From a checkpoint of a small transformer trained on Wikipedia.
Architecture: LayerNorm before each block, untied embeddings.
Training: a variant of SOAP for these matrices, 155M tokens, 4715 steps.
Each number is 500 + 25 x the weight over its row's rms, rounded and kept within 0 to 999. Layers, rows and columns count from 0. Numbers have three digits each. The size before them is the row's rms in percent of the matrix's.

# v: layer 3 attention value, 32x64, rms 0.0725, rows 3-31, columns 0-63
# o: layer 3 attention output (transposed), 64x64, rms 0.0877, rows 3-31,35-63, columns 0-63
# up: layer 3 MLP up, 256x64, rms 0.101, rows 0-56, columns 0-63
# down: layer 3 MLP down (transposed), 256x64, rms 0.101, rows 0-55, columns 0-63
v3 103:487485572482537495502506490532520467516512472499510513497547511562506534481472509486467517512501502477522451503463463500456493482507498492478473510515503499469481509547498493478545483501540498
o3 097:499500488551496492470545470535506529484538512496494493495468476483509537489552525544551476480510497492530520475470524508461526501476473518519525478493503493475557470489521458523485505493518497
o35 101:533479501467505513477473526489508473513455506480500506511503497507501503525451490467467559499526464548449507537534486504530521477514502466469485489484483498493460537526485497534540465504502496
v4 095:527477480508490514467561519498530515525508559529549525528478502464512481500543506520527498481493473482503484469505523524483501480545485488511470507527528479501457499499497454498539519517472475
o4 089:459506515460496471535514495530524515462461492517489489557507490520531507512499479507474513505503509518456544548521490503532475500525483473493496481467490498512547520486526508497489474433481466
o36 107:526519460507488567465476527490478503518533524512520519456524538515519498468494495509503501490526508490513487448476507501522480512464495489515494529502503452498480495562455456519477499519515476
v5 089:446481509484520534495516494502541449443482508547526484490520500510529476482506538499476528488490494532536511460479511518514531515504512473485496457449488524486518453504497503470514477497498468
o5 096:523518482500506514496504537514475481567552516512485510515473487564531535497474499534487515492470490466468502555492485517494514516461501541497490460514497487519510511512497481517450499468511473
o37 099:498479505515503495513499490521530464488499510519546507524506501467519496496558521513492487499542498549484499470515520454505532487522498461551479478450469522462493484513459519457534499501510461
v6 102:513484440497526503518481462474527504511481486529507503523467531508495495524475445496488521469491553573453502511480519473493507487489527458520484508502490522487510521533494466512496522460506489
o6 109:474508531492507523520483531481484520444483465469484490522490522500506535489531468491513471472482529441486491476524482502552490525522477506477447561498531502513490518500533474489486522517513487
o38 112:550509497487510487522498459523476496512485514564479517519515483512477484511479479510526527487515476545502511558482512506505461432503554494493531476487468506509498479503483514488456473469483506
v7 112:527436506503536486458487517489515499508481510514477497522496503533479500513508529486486525511453468504481500475502489517480555521515506551506517481512519565548530507456472473506538513509495485
o7 104:531471492484497534457490468517489505472524479530494526479490460505536527502519476554506477513502482518444513523565479523514536492480479486470498490511518460480472528495498528536474499501495470
o39 107:453506522537543488511468543503494523534512515483519502550482496500485465499494520484509538512486517452488496512493532476503482515498523526494484514492496493523568466553500506479518436492483508
v8 101:512468494503517526526472476489475517514489521495428558455512501494527501510492527500487503453485519489495490492509505492483486493491530497502458483498446517457490527510474486520461476530543550
o8 077:499503522548452475481531501521501509495502563491530500489474449539501506490487487478506492488463469503520467520483512491507511512523507477491477523451530509571493454518516499524500471464487502
o40 112:545496474481528491554486483489450480500500460507465527536476502478507445510500504510518523503471483511478524495460465511535508508496503541504493511536475506507530540458469536488523490534519487
v9 097:472509479482525509446478475503522524555516512509513515503529506514505480517476562506506493467493449550522547499544492480457517470492512477512531498500484457468491504482519480489534503492477501
o9 081:460535467535495513518498498523487551499500482518501502509570534493503496513485438505503470501527473510515486520493502472508481508482538462473480529464472496472512523468496492491485506516475436
o41 113:513496509517493496514458489493507527490474551486467530470446480477540483541506506479490493506488512506486535499472545529505490434495437491524500487526512459493512504507489540496474501465521516
v10 108:525504469479531512495507487474510535489522486540445487474488549508494474498474471463475556479488497510538514544487527523478543505528514500482521490486493459489522487540480513473477506526499538
o10 088:501475520497482493482454521505508528527513512480497531490479515527499433531520475507463516532484502494501509517446487501493464525500493514518501523497514480497519525526579515491534447488478460
o42 111:536516499534548499518551488528478502510518477514506526484494490506492492499520521485518513483499461529459498516550506527460515495457490506522524470508531524506502438468440506496472478518506534
v11 105:502517505490487517489513510511527480513510549504479491499495530501562500497519501472522487486528490420519514539514523449537516489535533541505456495506527514481454490482476525517481533488494497
o11 088:473514532473476474520486500503560473518531516462518497520494522511497496519500502510538510516453413503500493465511467496484531489514544497518491463508490489494495466542500486450520490487512507
o43 111:499487470506534551495498468491474503524493511538476496507510478487478519478497455508510483493530576442473503543479536509509510487506484530516512516521545475455523484483502471539496515484508498
v12 109:499488475504485520488485507510533482443503457464502534463489497535517523472498482519459529510556509496539504508461500554519551507496492469537475515530485521475491479494509503462478520520516517
o12 097:455483526534514524493524511443513485493525487519511467559439473476528540524513520472517478500495493497499494473503529469527501476485523526544515517470507495495502526504493464530490508503459532
o44 111:512510493510494527450531507532496483514515486483498511505486521476481442460461515556489489468539482548539485509507487505454526503492459457509500506525487501508525457488485511456530517480515494
v13 108:490499467499493508532524492472492511470470524481504514509528510510489570495491525510506530491507494536575492455468493508462518444447509512514526536510508504521489494539504493526486500495491539
o13 093:545519507470522493542509511503506480508499485464504495516478517504487464508529486448483533470513509527523486513515469528520509493467450479545491512500489508509473475423500479489522513466467457
o45 111:507527494552521514468498526482491485528465547480468508536512494439467508499477524528506490513472454529523513507459457499512505520506516465502490479461502511519477476527547493530529481487504514
v14 099:501482538543495484510508555450510502522451514530476482455516473475518534488505490494481480526526475481481492472531494471530481539496527496475520501516464476478449505518515486507477513499463466
o14 108:510539496520513474474485518486502498473478529480508499494463506545522546448470511484470525497555480508500503471483517507471509461521497508524494470475468502519480473503462499466514561502549514
o46 110:527453535531459525521529513484480502538528492527499508481531476502492493532549508469507459482502543477457529471450471519507491502474483518491494498541496488497503491503522517508478491458452510
v15 091:498464504499507518521478508494478523479484480484484505498469471494494473475509497551514521514537501454496525537512518521496431467463507504464496496517465456449471509536463509512535531473499496
o15 071:480484501469460503539502473545517489490482474537495470481476498483443523474533532471500513513512543514549522456460522536459486516480562520498493523500496497480491514518506489513482514502502486
o47 107:510523500526516461492478539478441455481512481508518499519509492514542519500449514484529476509525490484499538506481455484495459472521447514491515499527531497552488485490459491530493533494498489
v16 106:491485472495429498480465478498512479481502499544515507479484508522489513511511464507547489506505521507502511519516519504450510510510521497524428452518520516514481487462513544478526479533456490
o16 097:480512499487497501495475467478508557486507533498475505537483527503493489511540450505509495497453570497532486479552521526511514480526511500511527522485505493462460518499506493517491464443491520
o48 102:483507507522493516521521503524530476488511482565530547463496521428542511500497492520549503478516498468522503465466533486504497499476505489480457499527489526449481490511489500515537500518518483
v17 101:492473518475515495452503536541461484557513509543539510499532523489529525421481474520476520523505528499495522529488499494520478516473536476524484488484506497506539511506483492483502507462495518
o17 088:513492483525479518532484479501488516490566465486497501488488504520495488526545506490547473451481541484485480526512518471492511441518496543450498546497551514499492506535492489497506518486485519
o49 112:501465509482498479494522507499441497524485534513498526529492522507534556474497508470476524518521543500462526507510502519476493578530476473536488485448493482510498513508468508477483514486485529
v18 098:505503525496516506464510532441489474492523486489521533537499528504491547480466521538491471477482489504469526484504506578492509499462569468483481494503502483517484485484511523495484506533518480
o18 090:488506456502479515486524503466491532476463454488510490528479483537486524504463515487452465492454552543526479518470513509524505493495501546479510494492460486532507513561503502483507509485528505
o50 108:489499545486493516513492534502510508506521510476516534505470520458491471494519549495516501513528526472517534539537474530450463495444514460545450518503513514502486524499510487509472476492534502
v19 111:465519532491509520474474452483520503481536516496505495472529504505502528476514489488515464530492532472517511495509506514504488515505475560524491522508490523490441524561482516509460502478488570
o19 114:515502476498514477538486513503521457486478497492489537543456502470498466514524482526505507477486492504516456516494533558480505440470503495519490486514483529509551472522494503525554489479539509
o51 095:450525505510521495472527463534495510516499490479483477481537462503491526477456476516517446476484501518500549487455512490496542533513522492498533540455496518494494531512502503516501510486508560
v20 097:497472480506512492511472510468557485477533498470466494500502505529520536488479486546514499473511513465551496468523483502507473526519478485543502525470500502425500498512537460519473510469514506
o20 100:544498505493492522536506476464486440472477469486558481514484502487473536504529519540501525473485488504497523448491514514509521487489457510515509525459529539540502477515502489489507471521501539
o52 108:501478496501494482478476496471530534501551519514467531499530501505515472510509450547527488515510488540503528499507478518515504502504483489502532470491497462499560482493535493483504540448538445
v21 094:542492523447432532504479518512506520509476507518524446520538508500495546509490468518493461497528503483509504503464525510530486486503477502501509532521464492532547475482452491518511482491493474
o21 082:512543475508467498518511491501476510481507500476509475451484515504500495560528497472515491508519505521459494526503494490500463505493464485491485487444529566489450522515529482552490546490499520
o53 114:490407506456520512508520493513527511526516475467516458522572526484494544515479521506497490517494502471547495512484498522488521516477515509490507489514507512485513452506466499513538516499504486
v22 094:468490502452498510475500504516472504489474511462468472471504527479486510490500485498529464481511484494504533439439514477493484562529500531502476502495456511488466496480473519540504535506536487
o22 083:546513475537520498487527476483485476483483513487518477553490500538521479477447496460524543528483506481466504573513502495504493496487515480526469493479485469515516490554518503507491527521518526
o54 112:463462526481528538520459537529491502475531480502469527526480482501488556504547448500477488486505492509569485467483517539508505508497483520484529510508491507504497515486495487545535482481491510
v23 111:520434495509508508494499492525516522500521506486526471540484538489485459487538525446501467508573490497512484493504500499480531496514513487500455486449469504506522498480508502500495556528505533
o23 089:509511499511451514507494527517537462465480532476492471496491510479480491474505500545460500481511517482553517542511503506532450499489505491519490518529527536458483528481484554495487498504508559
o55 113:487488492524508530504494476506467547520507494518528494553476445524510458503475478507522504486539508499482454492511507486505557506504475493536469513481490498511529451495468480535518494530505446
v24 107:508482484525511542494534528515480480440498494500520515499512479498503545504451507482513542499499487489489557484491500480524473491515513541506483492527511502504505455435486530472527522512535548
o24 101:476478516469519489440517497475479503525494452459569490496485471529485514501513519477495524515459535503466481518498498507449477535494487543549509493497485514476506508486511510497483476547500511
o56 105:472517455538510512507494492481490492536505470549487529545480523437508486501468511523499496521485550514501485507483495460486483500516475481480502446514516503463475535508497492487558462484491499
v25 097:546507469480468506532465481523528523442512513504502465461496531506468490499475538463488464488539460500505479518547483489514502501502522498517496490510573470509526504513470487494501485482493475
o25 092:512507524479535481509472538532500528485499458514490486481490497503512471517489514520542522502489466501492539479531477492503526504532492517484480540488468516459442548471484471505527510548484449
o57 102:514484485534531488457520488478501537476490538499517487501505479504520485510507511462523467481480538497499472497519491529482523491488554493511520523501554521433515484471476515516503536459555491
v26 085:501524471523485517536482499489517508530504531503517548490492474478496513528458524490517465565489511488542482539492507507488504494475469517544491512481464470513467555473500461517511545510506481
o26 076:518476514513483507497503539517507514456490501520464506528508497516520534498497487520477492483486488478549447541458541517545465499515516473505519524469461451493504500504543455537469511505484485
o58 096:462537474489510511505499492461529523532530532477443498472474495515495471498485504479524477547518500487472518488464483511513504518526480488451468526486520536507520494490495509490536571490504539
v27 102:512482478544465509504463531508528486520488519488534462478476504497510493472465499461544531450456498529509550467462517473533515473485472529510491509506468502530518513484492546498511487495498482
o27 100:506538438437481500484466485470503508498466496518487539544525495504544465523519487500515510526461558519483513499502486511460477504493540493488488515518515517515495509487526481454486530495480482
o59 104:528456510515510482491531500523534505527533458478484504513472518496480512462531488493515453483482533502491469554488519495566527503496483479499535505495499468523486470506526545530547479505482489
v28 081:490498480474509517500488492503522533509476487483499492453512471523475520531465499490531534491529557508523475499540571534525535494500524514487543506513491481534483450491454483486498526504480495
o28 076:521484484473433448517519531491563502490501530491519504502552512507517533499523489494512496498469495481504488517483497508500449493515530504545480499494491528515530498458520468526515465511446510
o60 105:481509554524557513483479485516467461520502510432522507495511488503487482512499535495519500488514527528485504459519514517513493490477470531466503472534489535479478475502507505446505556483514529
v29 097:425498512499544499539478499463505528452536481518448498498494512499474524485505500477505525482524537503511460468518471523523500492537503511501460492500505493460519520483511554531490530487500494
o29 098:512485465512549514499526552481515518482464479460506457508484509522505495482474510536531515533477499520495480477435517527506477469533473533527497521548502535508493489521492519463528494485486515
o61 091:468495504531503480525489489502511507490492526508530570508499484535477516497522498484521519454527461463522484512511465503533529476509478518489529489441500476482514506454509501497510496523543434
v30 093:551522520506525474484483509480473530509505459506475472470526506491438495467515538472479495506455520487550494479507516467499482478487525512555474516527490492488458479505516475484464499528510522
o30 087:498453530513476502437534473518535482498545503503523528538488456534535493516506477462485452488514508494487496474528491493521480491513511489534517530490452509482518467465518473483530479498501514
o62 104:554482513520519475525472510513496533485485505489485502478481477508426492517513488505462533487436508502527499518450500464475516527447500494501509523487527513515498503531527507530471527518538501
v31 102:523463507454499518484508482502526530504521511482436507485565492495501491479517508493491488499507505521496498450473519550459483487489523508532484540484564520508502484453518509490503532478470506
o31 075:522514491488459516497500519520525518452517513461520467517509475493489481509542454524498512485460483469592499528520464500542497470518489485496510491493485494504490492495499498546478518491491452
o63 121:489485546510535503471497516467494516507484480499494518531544493487535500518500523503495497473512492505485495467466540480485496527463518500568543528445504492504542540472524479480526483508452495
up0 097:527493485539481521507496501468520492515486459515512486527500488460489503480484483466507498529476508465511452517547515477502505565542452453486490463538495498524503490511489502481523455458497493
down0 096:528472490515519485468525479534500506514512498500477502528511493477508480547514475551478457501469513483516452496511523493542470449485437489482507493445491516499492478492471532495463498505537510
up1 109:532483493537529450535507528531505504500522535514489529499537507477540563505513488486473499484461531496485486532508517525491525547502529480500513506520512512480540515541507520550483497485529529
down1 118:485495535488509518517486493495537500523493489483492475513487485550469480503488522530497470505534474519511534475531503510484522489493473516525493516530536511542512444519525520474571521512487433
up2 095:476521493495466510501473490455472504546484515522503496467452452548487502481499532499507534512512471498511514489473519464484476483553526522508490484522489448551526533513506457504489516479486500
down2 103:505501471470490516536478516470496515452524510482533456485459450498439492496556497486477492513538508518537516473476487505519520489543467495513491510469501508526537481469527518503533505499517498
up3 082:477549485534499461458492481455497491500495508495495509492488457505511485502477462517485510529448504513476501467499495512475533496546532515448498528551513547508515469488477459496522479517497524
down3 097:507501500495503544511475521508489507516488560503480506458484531559474460478494496467497484499493493508500476556519541502474546493490528470527483481500526497500517451512510550490536463488508524
up4 109:498454502520472504503464497521486514451537518555527506510533482470538492477457551524486475490500501520498470505526534551467494495522480507492499530492503500504522490457471499532477521495488456
down4 096:487543519492553491481479537493500434510486473499526481515533512529519511516461527523528540523520493471532494483471510458497505480508501511495522508465507525510487494567508533478519496463478515
up5 110:471475498510473450507476491542533495492519465478496525495468530487483509488539469502513505444501495482503499484554516502456501498496521459476505539490497492536515515497515499490482562467532456
down5 127:495508483492474502479506480500510499517528489495484512521518478532508501472544480507500481454522442464510462480569549507474500478498485526521539514457486495490506504533512520533469554504529493
up6 097:479455537524492432468519479528507476524523523481507464508516543483479504520487500477520526514488496518485479500498481447468513468515444488523515520496528509472503456471487476501475500492514456
down6 086:515492512505501535540503531486517529455498488556479531496509488517517483494539502459499528493526480435532502486444515536539485524512510511505502513520461491513482488476498483462515478499515550
up7 086:502525493471509532531450494457466488503559476518494512501460505493457505484513511471494505516531538480552480481467501507487460525506535529475454492516493486484511514475500507473449488515471505
down7 112:508512498478476478507498477477524451516472491505530460513468490430500503494498489504519521530471524518509524494455483511532452537491463509509476512513523522479554517456535491510501504495473540
up8 101:537552494452550477515460477497529496504493481484512508502512526532488510501531470491516517539521485494468518502475548491517460477517548556482489474519461484518524503493517489507487495518465475
down8 121:541519480469551484548533477490462508480530491501499498518490515531474522506485517505480504552446484532513523532515512503499465466491525470462500487511501530539535510475476501515514549486509487
up9 115:541510511519506518520493512484470486468466513527499461513476480446502493491443530520504484509478500513497504484523514547460489521471530523511452530516507491460495552523486489473511541466479482
down9 150:513491479518481504493533529486465483441511492544488497500467503446467533501481468485495528483544516504489477479499499558496499464500492543510527505474504512448528498466480536490511515532523485
up10 099:481518518469463508503519477536475514518520497477454465506534453536500504500522466512495484505476482518494507540498483540463516521490435508500530465491516494481515471496513526497491502497517577
down10 090:500496501543551492511491509501525479534508526505547504520530526464521508490493537502550521523491539482494498476497542452559503476518543516516460533495513517523495523497494468518508512510504459
up11 114:490474470516499513516456512493536484463486455463522518480460507452545536512539528511524495532506475479530498500510510527481466525506540486532464498506523491483495469533469525512489459486518493
down11 096:501509518487496489531568528559476514535553513508468499514467524545490512527493469510478492459510477485475502525496528489490490498536474508456513486471488495461508495487478464531518514511472476
up12 088:506491463475532448502514470515476507511545480513539527500482494477482537533493475481512458532494472506495485480482484529462466516513462489462482475556517513457519535508473515469487502501508480
down12 125:493493469499493468511524482506493503541523485514507549509480503474492471516513448519495553492519487532510502499502505566465509516519506501497507497570538535521507531498485560508475504499531524
up13 112:465523538501499539502463539533530531498483498481485547479517517522505489471528516451491468499499497529498495538480535502524450522503476481496531501499506507449512527524535503521491478532462468
down13 097:508495543473519504508553505516488495484500511487539486516510501454519500496490522529527544478476516527490536498488497531464504511521535494528471501464520523467511465460461451553507458521508493
up14 096:464525550500501491520489526458508548473480541496492489518463481498500494530499488501474549516504516465491506539464493484469477555452479483523493521518523483494503488512510522518455523487495453
down14 089:465504487486529497486491461505506481448534502555516487515525487473497496485450509495482498496526473499486497509521532463521498486472517467501497461513509501530472532553443470465512483488521546
up15 105:525484467528524481497505502515502502473499508501467536533451469507495522533470477463535492500456517498527506461486522570502479484485483474507526515511511524481550481542513494488529497452501482
down15 099:480551488462485492509493516508526496516515481512469557530504486513533543526528497505497563502512466512509482567510527503443512528494495503496462445507499495512526502502489505525491510520473481
up16 088:497480577479484451502499495513506525475477505492462505482496458472517470533516492472528521511488467500481544517514540502515515469513496457507481528470522565483511518514475510514513490533480502
down16 066:494523446506494555515495499494520484495503488493528505491505528531496511490483513533490545490491468521508482514504463511447510495464504541523523451513463459498456442489525517513495534463517495
up17 094:497490490466503495549520503476500533487498494523487491509490489480502440516460508500494504536485504499507519467492514508456503470528515556534437493554522529473506472473498560499486494520503524
down17 079:520507516472494499490470504489559499500542505534527491481526447511522515484566472518511501485530515520504518535509464513523529504483453480462503516477498494484514481480511530493520509444452515
up18 101:424494491489476450542521490516528471526545501508495496490504537490551526497495498480466486510480464479516505518512515530512557451500481531476499492521514493529509477524500517506469519496527515
down18 104:537496516521517496453465453498462489496446478504525466515501493493499523483506507529512453462556506522493514472497485499469466520509518499529528517471477506456446513521497514471537483504500511
up19 100:483495491465429493521486488495504512503474561496505527512497526440571492508502477488471504494465501493472514494538543486530455492511523473524508479523481498485503504534481468513508503501516517
down19 089:507516488522566483504518489541501505534495472500463526491511487538467441508486536509526507492528494507469477462505458496480504502544500506492516482500491475461479479515549539550522500509501475
up20 111:485533480482475529489561448491486509522476511493535490460543481508502518518500493511543521495516499499538489501479478540511508467520517531512535479521480488506502462499472469461509524497521564
down20 119:478467520513523478508496519493523453498510500519485504526482516535491490470535496475488483526485507441483497521524558458490522492492476487469461543474530518502502546523498508475464470514478453
up21 100:508494515509514497525547479490526523507494514496477472510493490440515544486482482497499484511527511471524472491556494545479524513475496545491461497529478497461485463486482536486495554549501481
down21 094:469524504468485508517477478525470504487498469493472499495533493554451462512523515497506519445502512534515518489475462458494489500537536482508488541480510514491529529492494528542504465457494531
up22 111:506490525513499541510472506467496466545505489466539466503526508504495462535453502522461531470509479510521502482544478456550500520458495498532491487507492486486513545469529503523475504522513521
down22 107:518543471533516499532505489485472542512493465475499482527477484460464477477505482449478473501502523511496436485483451489478520498512524513494511490489489451476523479538491476476546492476505514
up23 101:530492494520509476466539478524516484483521473505465487537516453508501499450493500538523492516524499527482488479464484488458475502499466556500540498509543511486513466472492502488547518491521453
down23 080:489513477482541525519470524504485520483501486478546510451530495478472514558457476466508491503500497492492531476530500478535529502486548471463449485521482473505455501529495487492472483495503524
up24 102:476485490466498508497491505540488506512466534526491510551488493489567507499481475474542471509497513451500491491494517485535503492497497515515511427487516490453522516465511500503479429501514493
down24 092:544537528497485492474516505463472521520573441497500509518490506511499519508516493481501550456509444468511488510524497492512490487500490524481498508449475514513519480520499511489511530511561504
up25 103:460544494486470499494489471454441505525507498510468424515504470529479520481494477521492509472512495483509487497519515522474483523508492520485470521531508516473528533515455511464463522482497531
down25 103:488512474506496495513505502524514457501474545510486567507492507454501444519439522498499507485486485477509533466491504459504531501469460478523513491456499484492493477480512460510491506452473484
up26 099:544435531496500481491499522484476516495549504528494490484536474505446508495537524502445486492521530531507530509531511491464499528510499489467529521495502526483527494509516491485479558517539501
down26 115:507479511529490494491508516506546503486447495534467506479486524511531518488479522475534508511507490511538553498504516545485509475552529523510525524432449476477498481481487514466507511512485523
up27 087:480500516503540463507513468495494483493503534476538515525558448536512479500524467506519504497491479500492467499538449463481516524513515461475476515525495481492523505532513491487431506515473485
down27 109:533452508502516501523505486518524551536489474490510501461472476535505482437546534508502527489501483471485493497521475495526476492520520489487487510431479532477467485524492522500468503503534475
up28 085:508500505487470516510508519498532468535472503478533479526466518511504537497478510554534587516493501507511523472516536504516497495504505538535477493527466524502445531531491507522500499497524477
down28 094:497470487472494451500471535524437484467482487558457489462490485494495491515507495460486470473504517452470489522519486484514491486491489488474477497468505465485541495490486491444504498496463506
up29 099:536475566536485465461494509542484493529508489465504508512480481507466518512519525488483475483490483515553485534463495492508552510477520490486544505489515476519517500506566530489504490509485482
down29 095:507528490453529494531532491471559540505492493548468506486493512500481507491514526490479562493504487515495546479494511511470505512505518503545503527532489497483510517500498537566511544521513476
up30 101:519539519504457495502480503496486495511474544465523516486486488530512484444550482494479507455487579470461489497479512487520498474505482547484487462515523487492517507520524492453493491499519501
down30 102:481513474472514464487483479508540491491481497510497509506498477485474519551438495466508511481498449487526518486522490493464529478487521469505529546492478477531513511463482472496561496507478450
up31 107:485464497461501538516503490488494500502473495525508481493470512487486475533494458492517551552501497480491526463514481431506499523548538502494492523560480461473478507524512463509527493490497501
down31 115:501496496484528524523491521480545532533455485517541499484525505508479508511538474451529451535467513503519544523499490485486487526532497461501487537525507471497456537460511505490485494464495516
up32 097:519503492457491539511521474505532519485503499524462445486541513501495526498502494550522487541486497446501478492506516512492530494525526547481513511540481542477454488472451478526507496517493488
down32 099:463544492479478495501490495515518473566483508519516493501490521501486494510456491481472553474496513531454516473532466487484491513508454473475478501554517518528550533523513506486518511475492484
up33 119:479519486473510490516509495479495482493488528492498466507534505510552497501467482539502526529496498486538546501516479541521527503493464517479462501554509539506457518439494509522479486486509442
down33 117:487513499461553532524520517525490442508496514505486487454512532477525458504476499489470475480537532526518524515508481498513496486510496483477477434534534519525473508511519484518454512500476473
up34 093:497477521556518476500494492528500486512521469498488575533549511464503486526503460526475486466501467488519493463495514504539528544504493530493531520479480514478534492490501497522512538485532522
down34 090:509502490463482529519524508482514513487514509525510472504498509557508508506558544454487491533500507509527467565500513509510523518502511490533516518506503490513442546493477488488548463527510530
up35 081:502539510495495499508458498534542439474484535501526512496493485496484504515492466488483520453479554451519485512522502505555509521459518496489459484486504504530478505466547501513517513508465482
down35 089:532506502494557466498506513452501531471485506489527495514534476475528523516523524478467500546527529502516476542502526537556507533498543475500539527523518483520522503512488494463502518518512478
up36 100:486518485487542474517531487551508521498494483544462470476519532511506495525494486528530533519483524431523465507505485480514472493502495515505483521525496516495486514500503525565513500528454458
down36 081:488451556523522480484473484476513474491502511528553534496527499491503528471507529510445512474499503477483490489498506529485522490503501485519547523494503483555494466496491472481527522505524565
up37 082:521497480510540516497459503549484461513512465517516471504501514537514529501503502521543514501509510522530499477470479480499506468475533470496456478507498526429492517519490477542468538547495496
down37 092:548471459512488505522482564534507462544527475521483518492485534483488504523504471487495496509507499508537488516541455512469503512506496469489477454499499506497513500489556463518528550503483490
up38 100:501522492491494528524485541502502485502530490486501483503492469502506470497508437525497486476477466476521544486477472536532513497494536512526482501501492516489506476492480511544433514449448456
down38 097:514525508526477483538477488522551529500501484494483524468489508498533480478484518464535482550508518525485505494497449479552527509517503491431544495524506467511516480518473533528491520497506515
up39 101:463485522478492491506479523470508496506515490513495544518533512493441510487498538492508494512488485504474502518512508475484495537487472518432495536513544493484507494529559508429473538499478508
down39 121:483503495530470468512482507457521504515485503483494509507505524535515513482504513475535515511481506488504468509482509549451501542499511523491476507458500525519479509512590513476532559502512535
up40 101:531514469488499490505529516520480482519460503514511469527506523479455512504494514468548545525521542514524503530509465495499524523466492549494502514540468507477481473492486494544513525566503513
down40 085:460440489500527513457489464476524551501484483460500508463516473537510515498505478550474444474493479502523515467513481534503472487524515478489532490455530498526511487508514501504494497515518530
up41 107:483488485475527506506484452550501487541464533502519492473525571492471507501476513490504485462504503466478508458499504532548538497496492490504470507513494487495530471507544468504537533495500462
down41 098:473457474508542478480493476512510502509500477522501498473524520524471536491455500502484452486522482464532474451503469524533536525483462511459501528502458521468490498514512454512493517517525480
up42 103:528550511480525500526539473496525499516484512500495515522488535532471469459510526521525527508504525476478504500532526501516505533510482528482473448486478530520535514564526512503524460540513489
down42 102:497476490484498466486505501519460487473516444498491515481527475452563502528487495465508440480510502519508541509510535462528501453470494491553482505500486496484472462494497493511502538494493505
up43 102:525497510475453493497508483498517540513539518509521562508507521499496500496526480501467494520515510546463499542512529492527475536558469520476478555503511491493503478526511514493469524498552479
down43 088:484502506515510484508482485483503495461501477519504487559547499484513500497480502561504513489495476472536507431499526487496514457456527535515549515465469501521488538495492455486524474506506491
up44 106:554425499549507509498528524542497544495527498492500486480528512458492549525498526490506519495543506495547491475536525500461509505488493508493493515513513506500497466500478483530523527520498543
down44 096:500548539471526491510493485490520441498478488573501499521521536536494519458497475540497490491490528474530473499478455561479508500504509478517523495486477466464475495508509494493493491523496495
up45 105:552528497526499458492515506507504531509497496509474526526484468483493505487481540469470500529460485516484517493497513485469510500556504516472552511508493476501484492548497503450450546479524462
down45 097:486508505486491463490519505495472498428480479499528538472513501469496525502488514528522468468514517522478498473484528552521509496494514493514565497499483489450460512504490517457448469509518516
up46 094:503511525502479540497497468498515538517536527510494500490523489506504469475506481494512461476485493492478440494501550452531487528490567484530505471535473532479540481501514484470506516531491466
down46 104:540496468508496498471501536508524499538491529472511506512488493464494426493482478497503461531481483525507492477459475479471494483498470483513479500517483497501420513467501500499517485468460461
up47 097:544473531535503481494453537498473505490540464472497477477515510525517508461512530476526464502471470544511535516478496488466502556508466483494507481464446495487508495482475505521498520520495485
down47 080:497514477469537484518510474506486495483491538517511501504459483474481552508457516522460522503544501497496503500550528481494518488478504492519537516530542524491474528529508468469519499426481509
up48 093:477517459488492566501453473479503491478565522481550475477501495511513476470505484488496530532496509501457481509467500492466482482468533494510467509514482476486523509508456464466481480488501513
down48 122:491511504473484531517483551476505532489502493491464472444503511483479519489535507456476505508499522521507501462462489488541509489515500509546469501465552496531512518457486534488511461497550511
up49 078:467458490526498518485530496524538488534467511482493518487518444546470456454510476485489535500500481537483480519502524484500529484485495531499507493454500467478517513475475496496538492481442514
down49 071:524515511525497498523473535515509518481538480443515479518526536518539516527522515494522466487506503445517519504497481494493457482488472522521507493527496529514502516532548497517451485549549514
up50 103:507494519512483476453500472462442490472465485489514461501476478496479460456512529489490510519495426491508473450505481467481524496477480480498524486486529460483504510491497497527486501542491478
down50 095:476528452486480494525503518520561555455503525523534531472487487515506494519489453464514535505487538518489519506488460522512470515486509482489500502514477494493496448485532528471536527492486510
up51 097:480525534529493523543501492502540513525469511433488464508527496510498498524491466519461509477490506484497477512504537468534500480519542524531499491472526527519534506492540486510517483527437503
down51 090:497500498455531464488525474498514449504543537544509543522466506499526492477476503474519518530514462510476505472493496535497517479467489511495533508482493460475442496546460479488500509516487519
up52 102:486481472454516495486515539520521475523508459467483522483509544522503547500530524493451503513489488511491497575471521482501492509475462488505473486511526520476491524488543507515458490523540509
down52 101:525494530499524474489553472505505507495504515555491510507489494510481452512476493498508518498500462547501528452496484509474501481490529508464508486551501482521530530514482497520553501493431462
up53 098:465505476518531521478494441543467479492440473499467493509503477504502510481502523567525478475501489495531489486468497521501504479533513505505483510551494492531525527494503514496501497484481431
down53 129:516531510519527542493430484515463501507469531479487530511486474509494501466474543534503504531477531522470509489469532496534531509524511504516511511524468492525503514454520503497477494528524442
up54 102:479529485456469521498507503507522513499484507508488506507503478465542499505498506548495467532449521500506480515496537551462459501505476506483482507503493488462452518567472499545533473488498498
down54 088:531491509538585517502511478539490516495541489498513499491500518504491524487487511473474512471479506511479481472494461468529538490500511529498453519488534522470566482473504537498481506510522519
up55 081:501507522500492497473498486539488471481536466466537498473498455520515475523466466502479495518512479531533493448474522480472516476448486492516515517485507501462532507508454482510520528447491533
down55 083:471539486519507519500518520525524503474490537518525533485507557466509522536511496493496532511482483485474495531508466510510536546494492497522513486542517575514465527498545480510504456493504504
up56 107:509477477491554474512507525489456492481507461491515442503481483468512527509534498487476465488507476498523513476475515536446475516472481479482514475485510454479527490479480510548482471456491509